python train.py --n_layer=11 --d_model=160 --n_head=5 --n_kv_head=5 --head_dim=32 --d_mlp=448 --vocab_size=1086 --activation="swiglu" --norm="rmsnorm" --norm_place="out" --norm_eps=1e-06 --positions="rope" --rope_base=10000.0 --rope_fraction=1.0 --qk_norm=true --attn_scale=0.177 --bias="none" --tie_embeddings=false --parallel_block=false --init="uniform" --init_std_qkv=0.0569 --init_std_o=0.0121 --init_std_up=0.0569 --init_std_down=0.00725 --optimizer="muon_variant" --lr=0.00273 --lr_mult_down=3.0 --beta1=0.95 --lr_head=0.00692 --grad_clip=1.0 --warmup_steps=107 --schedule="wsd" --decay_fraction=0.777 --decay_shape="sqrt" --final_lr_fraction=0.05 --batch_tokens=[8192, 16384, 32768] --seq_len=768 --doc_mask=true --train_tokens=136800000 --steps=7203 --dataset="wikipedia_en"
Each number is 200 + 30 x the weight over its row's rms, rounded and kept within 0 to 999. Layers, rows and columns count from 0. The size before them is the row's rms in percent of the matrix's.

# gate: layer 7 MLP gate, 448x160, rms 0.165, rows 139-205, columns 96-127
# up: layer 7 MLP up, 448x160, rms 0.177, rows 139-205, columns 96-127
# down: layer 7 MLP down (transposed), 448x160, rms 0.498, rows 139-204, columns 96-127
gate139,101,227,215,216,195,161,229,212,242,178,186,170,201,213,206,207,216,164,223,231,146,143,191,191,197,228,247,182,221,186,229,190,229
up139,096,264,178,209,251,168,199,204,148,218,163,216,232,177,174,162,168,204,157,193,173,203,222,203,183,218,219,186,234,160,232,246,189
down139,095,229,189,196,156,168,194,235,216,214,215,201,187,190,229,198,178,190,223,198,149,160,209,151,180,255,174,190,179,169,167,211,218
gate140,094,197,198,185,233,197,158,173,273,192,217,266,228,187,170,237,169,271,193,190,180,167,214,202,219,220,174,196,229,205,205,249,213
up140,100,162,240,193,169,157,152,263,184,194,200,231,178,180,158,183,215,229,235,200,216,206,174,252,226,179,241,211,238,223,206,179,182
down140,105,227,193,180,225,195,178,175,251,181,127,199,183,202,183,179,188,184,209,196,227,218,171,192,158,224,218,248,152,219,237,182,223
gate141,100,225,189,143,177,221,210,153,204,272,154,184,235,158,181,211,228,187,193,236,206,206,176,173,209,205,127,238,230,212,146,200,215
up141,099,185,201,180,161,191,211,163,200,195,176,184,205,228,182,205,150,178,181,161,190,165,177,238,223,164,191,115,186,187,181,136,169
down141,101,198,166,162,119,190,182,213,157,197,179,229,198,212,161,134,190,215,269,221,194,203,179,166,238,157,170,230,186,189,242,237,223
gate142,105,179,208,211,191,171,240,186,201,195,234,182,207,213,192,186,214,196,199,195,223,193,194,208,193,137,152,199,194,179,221,225,212
up142,108,123,231,202,218,212,199,209,223,176,238,125,210,271,188,232,225,173,184,190,203,176,182,223,199,187,198,179,222,165,189,220,179
down142,096,169,202,162,180,197,204,209,188,215,172,235,156,162,210,224,238,172,217,177,209,222,160,190,215,181,219,197,223,187,206,253,193
gate143,098,245,223,178,231,265,191,178,160,164,141,217,202,252,178,160,211,237,225,170,184,210,183,192,243,173,209,173,237,197,171,204,235
up143,103,213,251,204,199,192,191,220,186,179,182,230,161,159,229,242,199,237,230,240,241,175,130,211,194,224,193,185,272,213,166,236,179
down143,106,191,234,220,284,176,224,203,174,203,244,230,206,190,126,199,254,168,230,208,269,230,222,209,195,227,192,235,245,172,242,170,161
gate144,105,227,211,205,230,189,228,176,210,122,194,222,229,174,196,168,185,156,220,191,243,169,238,162,198,260,160,222,163,172,213,161,204
up144,104,223,254,176,209,171,188,157,223,160,213,181,273,171,187,231,207,256,240,245,175,228,231,200,188,219,173,203,200,167,170,191,157
down144,112,220,223,191,203,173,172,192,179,250,192,181,197,194,210,206,183,212,188,218,207,162,168,209,199,233,224,202,137,171,163,190,202
gate145,109,218,160,186,201,203,165,211,214,222,235,168,252,247,208,279,231,222,265,162,279,218,247,197,209,213,186,200,164,186,216,213,226
up145,099,183,214,208,180,198,158,194,201,191,209,228,188,209,227,230,170,140,222,170,157,208,193,193,186,191,185,181,220,178,173,234,201
down145,104,207,204,215,226,215,202,162,169,213,224,197,189,270,106,229,196,198,161,136,232,174,232,156,175,260,204,179,153,205,199,170,195
gate146,109,182,198,205,153,183,182,203,182,262,233,223,235,174,181,209,176,199,225,159,228,201,188,257,204,195,189,218,193,198,225,199,185
up146,108,165,258,178,250,228,200,220,220,225,178,202,201,229,165,181,209,281,209,194,204,172,224,155,226,189,216,174,199,276,176,147,118
down146,104,219,183,198,218,155,187,199,135,148,244,150,214,189,152,183,170,197,235,161,216,184,184,162,164,237,197,228,233,173,211,182,236
gate147,103,190,205,214,221,194,206,190,157,142,208,239,158,129,219,238,195,210,196,178,236,201,183,183,229,192,183,129,231,217,184,204,243
up147,106,216,203,249,248,223,224,204,214,229,226,219,197,196,215,235,188,198,168,175,171,210,232,180,172,224,203,171,224,205,208,208,163
down147,109,167,188,170,254,224,200,204,223,212,156,195,206,175,200,177,180,156,201,180,214,192,230,217,157,232,196,185,274,234,178,198,218
gate148,097,235,181,214,150,187,239,200,201,188,190,163,146,214,264,173,195,203,158,172,182,202,246,147,258,207,221,166,185,164,190,155,189
up148,101,221,190,123,220,162,195,157,186,221,205,179,196,206,202,227,188,251,217,187,278,193,213,178,210,177,187,171,172,172,207,203,232
down148,101,238,205,200,120,255,229,160,243,162,180,270,179,234,156,216,206,204,190,207,195,206,181,150,174,160,169,215,221,156,208,186,194
gate149,100,194,205,234,190,217,221,205,213,215,162,232,238,220,181,219,226,165,187,164,213,208,200,172,167,198,211,215,271,204,173,178,205
up149,099,218,290,188,268,189,204,229,191,189,188,168,213,215,177,238,241,174,211,210,221,257,172,235,167,234,173,189,212,138,228,172,197
down149,099,170,200,195,126,161,200,195,193,225,185,147,218,228,153,199,174,180,220,171,203,177,204,174,185,201,220,221,203,232,198,189,219
gate150,106,192,131,176,133,160,150,213,228,155,242,246,177,194,184,207,219,217,164,225,211,168,151,220,253,188,169,200,217,221,215,211,196
up150,107,193,151,229,185,144,205,194,178,158,205,189,183,194,196,196,211,192,227,240,220,175,208,174,181,194,231,214,217,201,181,205,164
down150,103,204,245,196,201,154,191,210,195,201,207,203,195,229,230,226,221,196,248,204,237,225,122,187,228,145,194,250,163,167,204,195,257
gate151,097,239,234,212,228,235,198,157,229,211,200,233,226,200,257,182,251,225,160,193,187,156,190,210,212,221,131,198,135,199,183,187,211
up151,097,179,196,203,209,218,222,229,203,220,213,163,150,225,233,237,220,158,191,133,180,227,175,164,212,204,216,175,190,212,174,259,204
down151,094,202,165,210,267,209,218,163,190,153,200,229,127,212,211,192,205,241,196,222,219,193,207,125,218,199,193,202,257,215,272,181,202
gate152,098,182,226,199,225,188,208,199,204,189,191,215,209,219,239,259,220,230,220,182,188,218,208,193,193,204,234,198,198,186,260,200,190
up152,095,272,187,210,176,216,245,187,147,170,185,198,226,211,186,172,164,200,192,229,210,203,211,181,210,203,222,226,185,207,165,206,167
down152,096,234,200,170,167,195,214,170,165,180,219,244,199,199,198,190,186,161,211,170,255,178,176,161,189,160,157,218,225,219,158,209,203
gate153,099,197,177,237,189,180,194,206,201,232,227,274,198,212,195,220,232,179,147,181,203,159,183,153,163,207,190,202,187,170,216,217,199
up153,096,221,245,187,208,197,209,206,219,196,180,207,264,211,176,182,195,286,186,214,190,221,146,172,243,212,232,200,166,215,234,223,184
down153,094,208,228,165,192,238,173,237,247,199,205,152,166,200,220,194,135,239,183,236,190,220,202,203,243,227,239,191,189,224,215,171,206
gate154,097,201,260,151,171,167,217,180,224,190,268,102,231,150,213,157,201,164,106,185,208,245,152,217,217,150,212,229,194,159,211,205,200
up154,094,199,210,232,199,180,184,225,178,166,163,222,149,242,178,204,211,176,223,221,208,173,222,252,193,168,225,155,246,231,168,207,209
down154,097,195,227,173,181,204,159,192,165,209,233,210,238,199,231,185,206,187,165,241,165,221,154,190,216,228,198,205,194,204,251,177,200
gate155,100,154,216,166,236,158,186,194,211,181,267,198,184,242,208,179,195,224,234,191,231,177,202,225,227,183,175,222,215,239,214,212,223
up155,100,168,170,80,160,238,261,201,218,176,120,232,231,232,221,209,181,209,182,184,205,248,177,207,184,218,207,185,217,227,219,239,193
down155,103,200,197,251,202,226,244,236,216,200,154,252,227,174,212,135,173,248,182,217,180,168,158,182,170,193,225,180,193,196,210,212,202
gate156,105,203,173,165,205,154,215,209,165,230,231,157,221,230,176,213,179,233,160,220,178,199,236,220,220,195,220,238,177,191,233,211,202
up156,097,193,202,197,202,208,230,209,225,191,199,181,232,196,166,84,185,192,181,189,221,163,171,236,176,197,224,215,174,195,245,199,201
down156,103,226,194,173,191,174,186,186,206,195,184,215,193,185,211,198,179,177,262,235,210,226,177,290,260,188,138,240,166,169,222,260,202
gate157,101,166,252,196,184,193,239,214,170,262,131,223,203,195,210,227,268,179,172,230,200,213,236,218,140,174,267,172,183,221,233,192,158
up157,099,248,180,228,214,267,219,246,225,175,208,171,177,238,200,186,196,175,168,213,212,233,176,217,206,230,220,223,220,178,220,195,227
down157,101,240,217,234,242,228,205,128,163,208,260,205,196,162,219,237,232,240,169,225,232,215,181,183,227,172,163,215,241,228,236,226,214
gate158,106,167,203,196,198,203,149,155,207,180,232,215,191,156,209,207,182,168,193,218,154,171,206,150,170,191,208,163,145,191,241,175,208
up158,114,185,200,217,142,157,201,185,158,196,128,186,179,164,167,168,202,148,216,243,209,178,167,261,228,184,213,195,178,205,176,207,166
down158,111,173,204,233,176,198,212,210,222,231,164,220,199,196,191,232,170,237,165,179,214,251,185,203,186,197,206,186,222,209,233,183,245
gate159,096,257,208,209,162,242,200,244,211,221,167,241,210,139,185,208,223,243,231,185,230,207,206,193,229,217,201,211,193,251,214,247,168
up159,099,210,239,189,171,184,172,197,242,221,214,199,207,178,182,164,238,191,184,248,220,226,188,271,201,208,194,250,192,311,164,188,235
down159,100,188,232,213,195,251,244,138,196,144,188,199,288,195,226,153,236,254,251,211,201,257,184,184,251,196,209,254,241,204,194,245,226
gate160,100,160,180,191,152,179,208,188,184,181,184,237,165,201,193,204,207,207,203,203,143,161,185,181,186,179,236,123,203,176,155,218,244
up160,106,198,247,216,202,315,204,197,232,211,199,202,197,179,254,192,185,175,184,167,244,209,163,233,162,209,225,150,237,246,191,181,213
down160,102,246,222,219,212,206,151,187,208,225,139,201,247,164,179,242,253,247,223,192,174,134,201,178,188,172,231,254,177,220,185,193,236
gate161,097,225,218,187,234,231,192,163,162,217,250,196,183,184,205,198,175,240,181,142,219,222,186,145,269,186,169,183,230,229,190,213,235
up161,101,190,266,194,201,245,182,197,185,231,159,183,165,187,229,208,202,191,229,231,198,215,236,180,143,229,169,203,180,161,163,177,204
down161,099,168,190,189,154,208,243,159,175,228,227,206,226,139,218,202,178,209,132,209,212,200,166,163,225,205,220,174,281,240,160,186,152
gate162,098,172,178,193,152,214,211,221,267,212,219,232,187,224,196,166,197,236,191,163,207,192,197,181,252,210,175,237,249,242,246,231,200
up162,092,199,175,171,152,211,198,216,184,267,172,215,170,188,166,173,224,200,151,218,185,201,207,264,198,160,203,215,135,161,189,226,219
down162,099,210,240,230,261,256,183,197,188,237,158,185,196,227,169,111,147,185,227,202,151,198,158,180,220,183,227,209,233,199,239,201,237
gate163,098,235,222,173,211,212,217,180,184,152,150,235,172,213,207,149,188,158,170,197,211,185,208,217,205,176,197,189,214,249,242,201,216
up163,096,203,221,228,194,209,189,219,182,322,209,183,211,218,265,157,185,192,234,254,196,181,184,237,183,195,200,190,220,228,221,196,152
down163,096,180,163,194,162,145,150,217,219,153,248,210,149,168,235,184,232,190,211,210,180,223,198,223,188,183,215,186,173,159,250,201,236
gate164,094,188,176,216,144,150,171,210,135,182,205,245,210,189,188,276,189,202,238,173,198,200,215,252,158,265,196,214,199,186,230,192,192
up164,098,139,186,181,187,186,189,244,196,258,266,135,258,201,192,228,174,194,217,205,217,206,174,221,225,207,251,143,196,215,150,200,193
down164,098,161,157,218,268,169,190,136,226,210,210,186,209,152,217,159,201,202,252,212,248,230,182,194,207,135,264,164,188,165,234,236,194
gate165,102,126,220,152,244,156,221,180,205,196,196,178,222,181,153,181,218,224,262,176,161,177,196,210,184,263,214,226,239,172,209,174,184
up165,103,188,177,252,208,215,256,147,203,170,187,187,170,140,201,190,180,164,226,194,205,174,236,271,156,218,208,188,204,204,145,214,217
down165,099,197,234,176,212,165,164,200,230,197,198,209,199,221,243,214,216,170,220,202,245,145,216,120,181,161,185,192,160,234,208,201,204
gate166,100,184,136,212,149,197,195,218,210,171,127,204,231,214,181,187,149,229,254,233,228,217,166,134,220,200,241,201,146,217,220,207,234
up166,095,178,198,210,190,191,216,232,216,243,160,176,238,213,175,194,176,233,259,236,195,179,194,233,220,185,190,214,223,188,180,183,176
down166,078,174,213,234,208,235,154,238,200,173,191,219,192,162,193,165,236,174,225,234,205,220,219,223,205,238,209,224,196,217,194,242,242
gate167,106,200,243,253,215,199,132,236,169,160,168,213,241,218,173,204,184,144,233,204,236,246,206,211,209,212,258,191,232,175,198,227,197
up167,100,177,186,193,206,191,165,157,163,248,204,188,214,228,194,176,185,239,190,207,195,164,229,190,197,200,166,190,182,212,193,144,163
down167,082,202,191,181,193,158,155,232,213,182,238,166,226,192,255,205,155,190,149,33,230,251,153,210,193,160,200,180,220,158,211,158,237
gate168,097,215,198,200,195,174,143,200,220,224,179,256,266,198,190,159,197,223,215,186,221,208,178,178,167,233,156,239,185,169,245,208,220
up168,095,216,212,208,242,211,205,238,204,210,204,184,172,177,182,221,187,164,200,201,200,261,187,265,190,225,212,231,126,217,181,205,203
down168,089,163,194,217,206,218,225,196,212,205,198,204,148,263,175,205,238,188,194,197,165,239,207,212,173,235,210,185,199,193,213,157,235
gate169,106,226,168,172,209,206,185,175,153,221,183,207,238,232,170,199,216,185,196,224,169,188,191,207,186,217,241,249,216,188,233,150,219
up169,101,182,211,259,189,257,187,195,173,185,187,202,213,209,167,243,172,182,242,183,185,198,178,243,166,211,208,170,218,185,151,228,170
down169,103,234,159,201,192,257,149,218,170,194,186,222,154,171,207,224,205,253,190,227,171,186,186,188,166,205,229,206,219,213,196,244,157
gate170,098,171,195,201,228,270,216,211,167,192,214,210,212,166,129,201,190,153,142,196,238,197,260,206,205,238,235,243,174,202,252,173,224
up170,101,206,190,173,169,232,182,178,214,200,199,212,209,191,183,199,199,199,232,214,232,145,190,237,232,185,141,226,200,212,215,183,256
down170,098,228,181,197,174,204,206,202,150,199,187,186,260,223,218,178,283,286,181,250,179,196,260,211,198,186,230,198,185,145,173,176,187
gate171,098,192,192,168,189,219,232,227,217,242,223,175,146,176,175,189,182,159,161,226,204,193,167,163,244,226,191,232,186,240,163,237,166
up171,102,266,232,175,195,270,208,181,227,160,155,203,217,215,165,179,154,255,222,152,226,260,141,245,127,221,219,194,202,208,224,194,217
down171,098,179,168,207,208,146,213,186,278,235,248,187,245,230,194,206,218,224,213,216,211,255,218,181,223,212,159,212,210,176,196,199,147
gate172,093,169,191,201,239,243,178,189,285,212,222,206,202,142,196,209,205,258,216,206,158,218,234,181,214,166,205,191,229,270,202,137,145
up172,090,215,186,235,204,212,216,198,236,188,212,178,193,225,187,247,216,161,213,190,226,226,211,218,140,254,188,195,188,153,175,217,194
down172,087,215,210,202,175,191,231,222,209,175,222,220,212,170,179,201,180,241,188,209,236,241,196,194,223,184,158,188,265,245,148,231,198
gate173,099,199,202,208,219,175,254,190,248,174,197,251,195,152,192,253,261,201,237,204,227,228,194,144,166,195,214,228,191,224,142,233,203
up173,104,188,200,225,253,218,217,190,219,213,198,178,241,185,198,185,135,233,218,227,200,211,233,214,217,178,232,178,139,236,196,206,175
down173,104,173,205,236,208,163,151,207,229,231,236,186,211,164,189,202,182,183,240,175,203,171,211,154,191,222,247,192,205,208,207,155,183
gate174,095,169,242,199,172,183,132,206,222,159,180,223,189,131,186,190,232,210,267,215,196,181,192,160,192,182,200,226,195,222,172,227,252
up174,088,208,218,188,163,160,216,183,171,205,230,181,244,216,250,178,194,150,190,195,217,211,212,209,169,162,152,201,189,196,201,175,174
down174,096,253,161,199,225,192,217,235,143,193,207,191,186,172,177,125,174,155,197,196,240,193,192,205,203,182,235,197,164,236,180,207,166
gate175,097,171,214,163,193,271,185,172,241,189,195,215,261,235,173,216,176,224,208,210,208,204,226,218,235,205,260,188,232,177,213,176,228
up175,094,168,249,142,179,205,195,252,198,178,157,183,205,193,257,244,203,173,204,194,236,239,227,231,171,247,197,171,197,207,202,167,194
down175,100,210,192,287,217,215,182,204,186,194,156,214,202,167,192,254,170,224,189,223,213,180,214,200,217,255,223,213,216,265,247,195,130
gate176,102,224,224,160,215,196,118,186,214,189,194,189,254,174,207,189,178,189,258,180,174,166,196,206,216,214,212,258,203,219,184,237,198
up176,098,250,229,117,191,192,215,193,207,212,205,207,189,206,237,252,229,184,175,207,203,259,206,237,232,190,210,211,231,119,225,179,185
down176,099,172,179,228,207,181,140,207,190,174,249,226,193,252,187,199,221,224,183,176,173,201,179,174,185,221,230,166,160,264,159,206,204
gate177,100,151,216,242,171,223,166,253,241,221,184,235,186,143,193,179,199,177,190,202,239,177,157,231,204,191,224,207,193,183,208,219,190
up177,099,177,175,151,224,168,179,161,180,215,173,250,205,125,205,183,173,217,239,165,199,195,215,184,209,183,165,149,153,203,213,192,154
down177,101,112,213,184,192,144,195,256,225,242,156,221,201,181,236,176,216,164,243,163,185,166,218,222,203,202,217,214,151,208,224,177,224
gate178,104,211,225,229,203,224,139,210,198,234,218,224,140,207,192,189,199,196,163,217,219,188,158,163,146,176,239,190,228,182,264,161,190
up178,099,201,179,181,196,215,225,223,202,267,173,164,207,223,172,169,208,230,177,176,199,180,235,221,196,216,220,215,180,157,172,157,210
down178,107,208,193,190,229,179,174,184,206,184,221,210,164,198,246,175,168,265,228,201,202,258,225,229,199,257,215,198,132,204,199,185,192
gate179,113,224,165,169,228,202,190,174,183,187,205,212,193,189,176,249,206,172,210,197,172,212,200,216,237,169,224,214,187,165,179,230,224
up179,118,275,187,171,213,143,223,194,198,202,162,178,230,190,152,238,199,146,163,186,315,219,213,204,219,197,149,201,206,215,172,170,168
down179,109,129,164,147,247,176,207,220,192,190,166,195,301,229,248,174,194,190,184,205,192,263,256,219,184,208,226,169,178,214,231,228,227
gate180,105,167,175,223,193,183,157,131,193,159,219,202,191,205,237,240,210,266,234,233,226,185,227,157,158,192,166,240,183,234,181,248,140
up180,101,205,245,207,215,136,191,181,172,247,174,239,207,137,172,201,179,189,207,203,193,214,297,162,199,195,201,241,188,197,234,182,211
down180,106,241,188,182,218,209,213,224,199,189,198,218,172,219,193,247,169,291,158,198,223,180,226,204,202,238,200,183,190,251,202,225,216
gate181,092,218,196,189,186,190,207,186,214,212,172,195,155,178,193,202,224,217,198,185,192,119,188,178,246,163,199,217,181,229,147,182,213
up181,087,242,138,192,174,229,182,247,257,184,197,207,198,138,209,254,237,146,208,218,188,195,139,249,198,162,188,194,198,250,164,174,197
down181,083,165,185,161,178,193,181,152,156,179,201,170,226,200,222,188,214,207,199,229,171,183,203,207,215,228,215,241,215,182,252,254,189
gate182,099,149,171,205,167,232,199,211,205,207,208,181,200,186,214,237,264,236,170,204,223,207,187,214,154,176,214,193,203,234,194,182,213
up182,106,140,160,246,216,183,124,172,201,167,211,214,209,174,212,202,240,226,210,231,205,233,173,239,206,159,249,180,234,247,212,230,165
down182,102,245,255,195,140,201,240,199,224,199,257,173,235,219,204,209,173,205,192,133,181,224,200,208,167,226,208,270,178,185,198,206,177
gate183,102,221,239,223,149,157,269,166,251,170,215,205,196,182,193,233,227,174,138,182,253,184,206,142,231,210,253,234,229,182,225,149,217
up183,097,167,173,227,199,196,227,201,225,217,199,199,269,218,215,173,241,207,227,207,205,224,198,180,229,212,184,253,245,194,242,150,208
down183,093,186,123,202,245,227,191,194,202,229,256,228,219,195,182,159,180,198,213,244,185,165,214,227,173,163,159,179,180,239,203,260,197
gate184,099,163,270,161,174,229,151,227,201,199,171,221,196,238,181,222,186,166,193,159,217,202,274,199,212,187,211,188,217,238,224,219,243
up184,107,200,222,218,237,179,223,178,190,151,224,150,216,174,142,213,184,186,170,200,197,141,250,171,195,214,235,130,210,99,222,265,193
down184,112,216,181,234,232,212,218,185,157,209,159,215,165,221,227,144,161,217,163,212,267,164,169,240,220,246,178,227,159,210,177,190,199
gate185,095,184,198,140,180,202,214,203,139,212,229,227,195,179,176,165,197,174,172,192,189,158,177,185,216,190,166,189,206,141,195,193,201
up185,096,187,143,199,195,177,128,167,230,200,193,279,151,159,283,222,182,163,188,173,170,200,206,197,214,248,160,223,201,194,147,167,200
down185,086,220,265,167,159,162,153,190,216,193,208,231,229,195,220,198,177,195,224,269,250,198,183,217,202,169,182,194,164,161,175,198,158
gate186,097,209,214,153,275,186,194,163,193,243,233,201,206,213,264,157,239,240,213,206,213,187,213,230,191,200,272,212,178,244,151,174,226
up186,095,191,216,266,185,191,226,212,225,234,182,190,197,207,256,226,194,291,190,242,225,217,171,166,188,163,234,201,242,176,217,203,194
down186,097,213,144,163,150,210,199,144,217,194,223,168,205,210,156,191,191,181,175,218,186,210,233,248,178,243,247,215,202,170,135,188,245
gate187,096,126,136,195,236,232,194,167,205,253,208,165,227,177,223,164,176,181,246,170,189,199,212,166,197,220,190,190,260,240,202,204,192
up187,092,160,223,238,230,263,184,204,194,228,156,179,188,219,161,190,180,175,151,239,211,175,221,188,178,234,139,202,216,119,229,208,202
down187,091,181,183,169,175,160,208,227,241,191,164,271,216,193,193,178,193,194,223,174,241,207,219,202,215,230,162,211,223,202,225,187,234
gate188,101,204,218,202,183,212,202,214,226,248,194,277,216,203,255,128,247,228,212,194,197,168,150,184,186,191,245,178,194,198,161,210,182
up188,098,187,271,211,181,184,216,196,218,199,168,239,188,249,128,198,214,221,173,196,191,201,197,152,135,145,237,190,191,207,206,164,168
down188,095,248,235,126,174,171,142,182,203,216,173,223,266,254,170,250,159,216,218,221,222,256,178,180,215,206,206,216,127,151,183,200,188
gate189,104,201,198,263,219,193,245,234,184,165,195,210,237,188,188,208,236,159,214,198,202,200,173,201,225,183,186,191,164,209,193,213,175
up189,096,190,219,206,216,216,216,213,227,177,151,182,185,224,215,152,194,214,154,189,188,245,180,215,276,220,203,231,147,190,161,196,184
down189,091,173,228,211,189,278,193,190,245,214,244,213,183,213,193,212,241,196,164,196,188,195,238,175,213,228,186,187,163,205,206,228,220
gate190,099,178,209,146,195,194,235,176,256,260,215,246,219,213,201,147,216,203,185,190,181,120,208,251,180,153,183,193,216,250,193,218,242
up190,092,235,186,175,211,202,187,194,249,252,175,196,222,214,187,159,164,203,232,179,217,202,222,185,191,187,200,192,192,203,181,151,214
down190,088,183,235,262,181,234,179,189,168,182,210,178,182,195,195,204,223,193,174,265,150,161,166,183,249,162,258,185,173,197,207,228,194
gate191,097,186,236,185,170,194,220,219,223,225,246,169,153,198,266,193,199,193,170,209,173,193,175,181,235,187,240,215,147,144,196,220,177
up191,085,226,233,201,178,184,172,158,237,158,213,176,162,241,232,235,210,246,207,176,183,190,210,146,210,214,198,268,211,195,190,248,225
down191,093,236,200,212,163,147,191,212,149,188,204,224,179,196,248,164,184,156,179,220,236,169,184,175,164,191,187,158,163,215,207,206,199
gate192,094,171,248,176,198,261,194,223,179,287,222,177,171,245,238,229,230,206,209,176,235,182,234,149,202,216,201,208,234,193,245,173,180
up192,097,191,187,231,144,216,260,147,215,157,259,225,200,230,160,216,225,243,210,164,179,213,173,208,150,218,195,215,198,246,192,188,245
down192,103,188,212,186,220,257,148,162,202,184,161,204,241,223,150,206,167,230,160,180,198,193,196,245,221,215,181,179,145,238,177,189,225
gate193,102,224,247,234,157,198,160,211,187,157,203,184,237,250,241,205,284,259,213,216,219,200,187,241,205,163,200,224,207,210,229,229,188
up193,103,195,201,126,248,190,204,201,192,206,220,265,238,177,263,189,207,223,227,204,193,182,216,193,248,227,213,223,194,225,179,149,197
down193,104,184,182,181,271,225,192,209,194,232,210,201,215,214,184,199,153,204,205,191,241,257,216,172,147,229,150,213,163,150,192,199,197
gate194,100,163,223,155,178,231,161,247,232,246,150,171,218,224,163,198,177,208,151,208,227,211,176,190,220,234,224,204,182,238,170,180,154
up194,097,221,241,181,235,167,161,225,230,185,193,203,253,194,207,165,175,215,184,201,211,213,178,141,223,186,219,240,194,152,214,204,194
down194,095,170,165,182,243,171,223,150,190,113,292,181,185,191,183,201,192,171,174,174,166,202,215,238,214,242,243,189,190,212,202,158,201
gate195,094,185,214,240,180,130,164,230,170,261,177,188,201,255,184,195,192,263,203,228,215,192,191,183,224,256,214,177,219,224,182,260,221
up195,099,201,238,174,189,189,202,204,219,152,265,165,224,206,173,177,207,201,200,151,143,236,232,224,140,200,264,225,205,167,193,196,199
down195,097,133,235,230,238,189,180,166,201,205,209,174,159,218,224,205,179,258,199,228,192,185,196,191,184,172,253,193,191,208,241,259,224
gate196,099,212,189,244,243,218,183,207,198,260,234,182,171,169,158,242,289,171,190,215,172,196,198,213,162,186,203,166,192,200,200,224,198
up196,099,221,206,203,158,225,184,211,176,258,187,136,182,177,230,168,224,203,171,210,224,185,254,147,169,178,188,217,197,193,165,207,172
down196,102,190,206,230,175,244,165,172,172,220,198,218,198,187,220,210,199,197,203,187,138,115,111,198,179,180,165,234,240,201,230,244,215
gate197,100,182,240,166,127,189,209,260,202,223,183,163,198,237,239,256,154,216,191,149,247,185,168,207,145,216,212,198,236,192,243,220,163
up197,105,218,173,213,185,163,148,174,213,219,127,196,220,228,184,196,225,228,214,227,217,173,183,203,199,213,216,201,170,205,171,189,229
down197,105,143,212,206,163,198,180,207,208,168,195,139,173,168,205,199,248,184,172,148,189,233,218,224,172,224,115,224,164,172,189,201,156
gate198,103,198,154,207,261,200,170,195,198,167,209,155,175,197,244,201,240,224,168,173,203,218,204,181,207,227,188,231,252,219,218,259,136
up198,105,210,267,220,152,144,175,262,197,151,256,182,198,233,195,175,216,177,164,228,146,153,248,247,235,200,242,197,214,215,214,173,179
down198,110,217,219,199,235,199,185,199,179,161,183,193,206,232,203,204,208,224,171,200,185,201,229,163,239,188,156,183,177,198,155,264,219
gate199,100,235,239,171,163,207,212,248,144,197,210,218,175,158,173,195,165,176,181,171,250,221,181,156,194,200,210,167,157,159,203,189,219
up199,097,185,177,182,259,220,179,189,210,248,164,180,216,239,182,179,250,236,184,229,208,217,213,191,195,176,231,260,249,243,195,168,202
down199,103,205,218,250,213,203,230,194,207,168,198,194,192,160,161,231,226,184,204,228,176,223,245,207,187,195,202,241,175,196,187,210,167
gate200,098,181,193,184,216,188,136,194,134,172,192,213,203,229,201,265,179,191,153,240,176,186,230,207,195,165,195,158,237,196,214,191,170
up200,100,186,166,143,148,167,157,196,198,146,197,269,211,213,183,184,206,218,201,232,245,212,273,150,247,201,214,233,264,202,218,217,145
down200,100,223,226,172,197,202,223,229,164,202,194,192,267,184,175,252,153,207,191,233,226,221,183,200,236,184,168,193,253,188,184,179,227
gate201,110,142,206,201,218,176,228,116,236,215,247,195,201,197,237,228,198,222,220,186,191,232,242,185,207,177,233,174,192,201,231,166,245
up201,120,202,178,244,190,170,221,126,203,219,176,191,195,209,239,195,218,209,215,163,159,248,256,163,242,183,140,239,198,156,267,166,193
down201,114,201,166,239,182,227,208,195,197,228,163,187,248,175,160,187,165,190,218,184,232,173,245,203,201,215,252,200,182,153,228,187,211
gate202,101,207,154,192,182,197,172,162,210,212,189,243,178,193,211,188,202,195,250,167,171,190,221,146,196,207,137,183,192,216,245,162,168
up202,105,184,210,213,167,207,183,164,232,211,182,234,227,203,192,152,215,221,264,206,170,234,242,195,202,207,200,221,199,186,139,221,226
down202,103,245,258,163,217,178,174,208,214,254,268,195,214,198,235,208,193,241,192,199,212,171,204,188,205,243,206,148,221,200,240,211,157
gate203,100,129,180,149,159,236,187,231,217,196,243,236,172,203,186,281,169,190,217,230,200,181,280,158,192,177,223,269,209,218,217,180,210
up203,098,217,242,172,194,206,207,229,219,163,251,247,167,198,215,181,209,208,216,215,180,284,193,151,254,142,227,179,168,186,238,154,205
down203,104,228,166,160,184,176,210,174,204,214,209,249,172,184,166,211,243,258,217,204,207,227,184,144,245,147,255,197,159,167,173,168,232
gate204,100,190,243,216,241,209,130,215,222,208,96,227,235,206,149,165,192,176,212,151,277,191,235,218,223,215,268,189,214,238,176,190,245
up204,097,178,164,193,211,216,192,257,220,222,164,180,181,212,253,199,180,162,208,202,193,223,230,282,215,192,196,228,178,287,164,188,156
down204,103,205,207,202,133,162,227,188,196,202,233,208,267,209,203,153,194,229,161,238,209,213,220,240,190,250,196,179,218,200,188,237,203
gate205,092,147,219,207,204,123,250,183,156,224,209,218,167,187,240,185,147,217,177,192,189,188,219,185,193,253,169,191,195,234,238,247,179
up205,093,223,222,238,185,216,166,251,193,200,161,180,232,198,181,194,205,187,217,248,210,245,145,139,221,196,270,143,217,149,177,207,238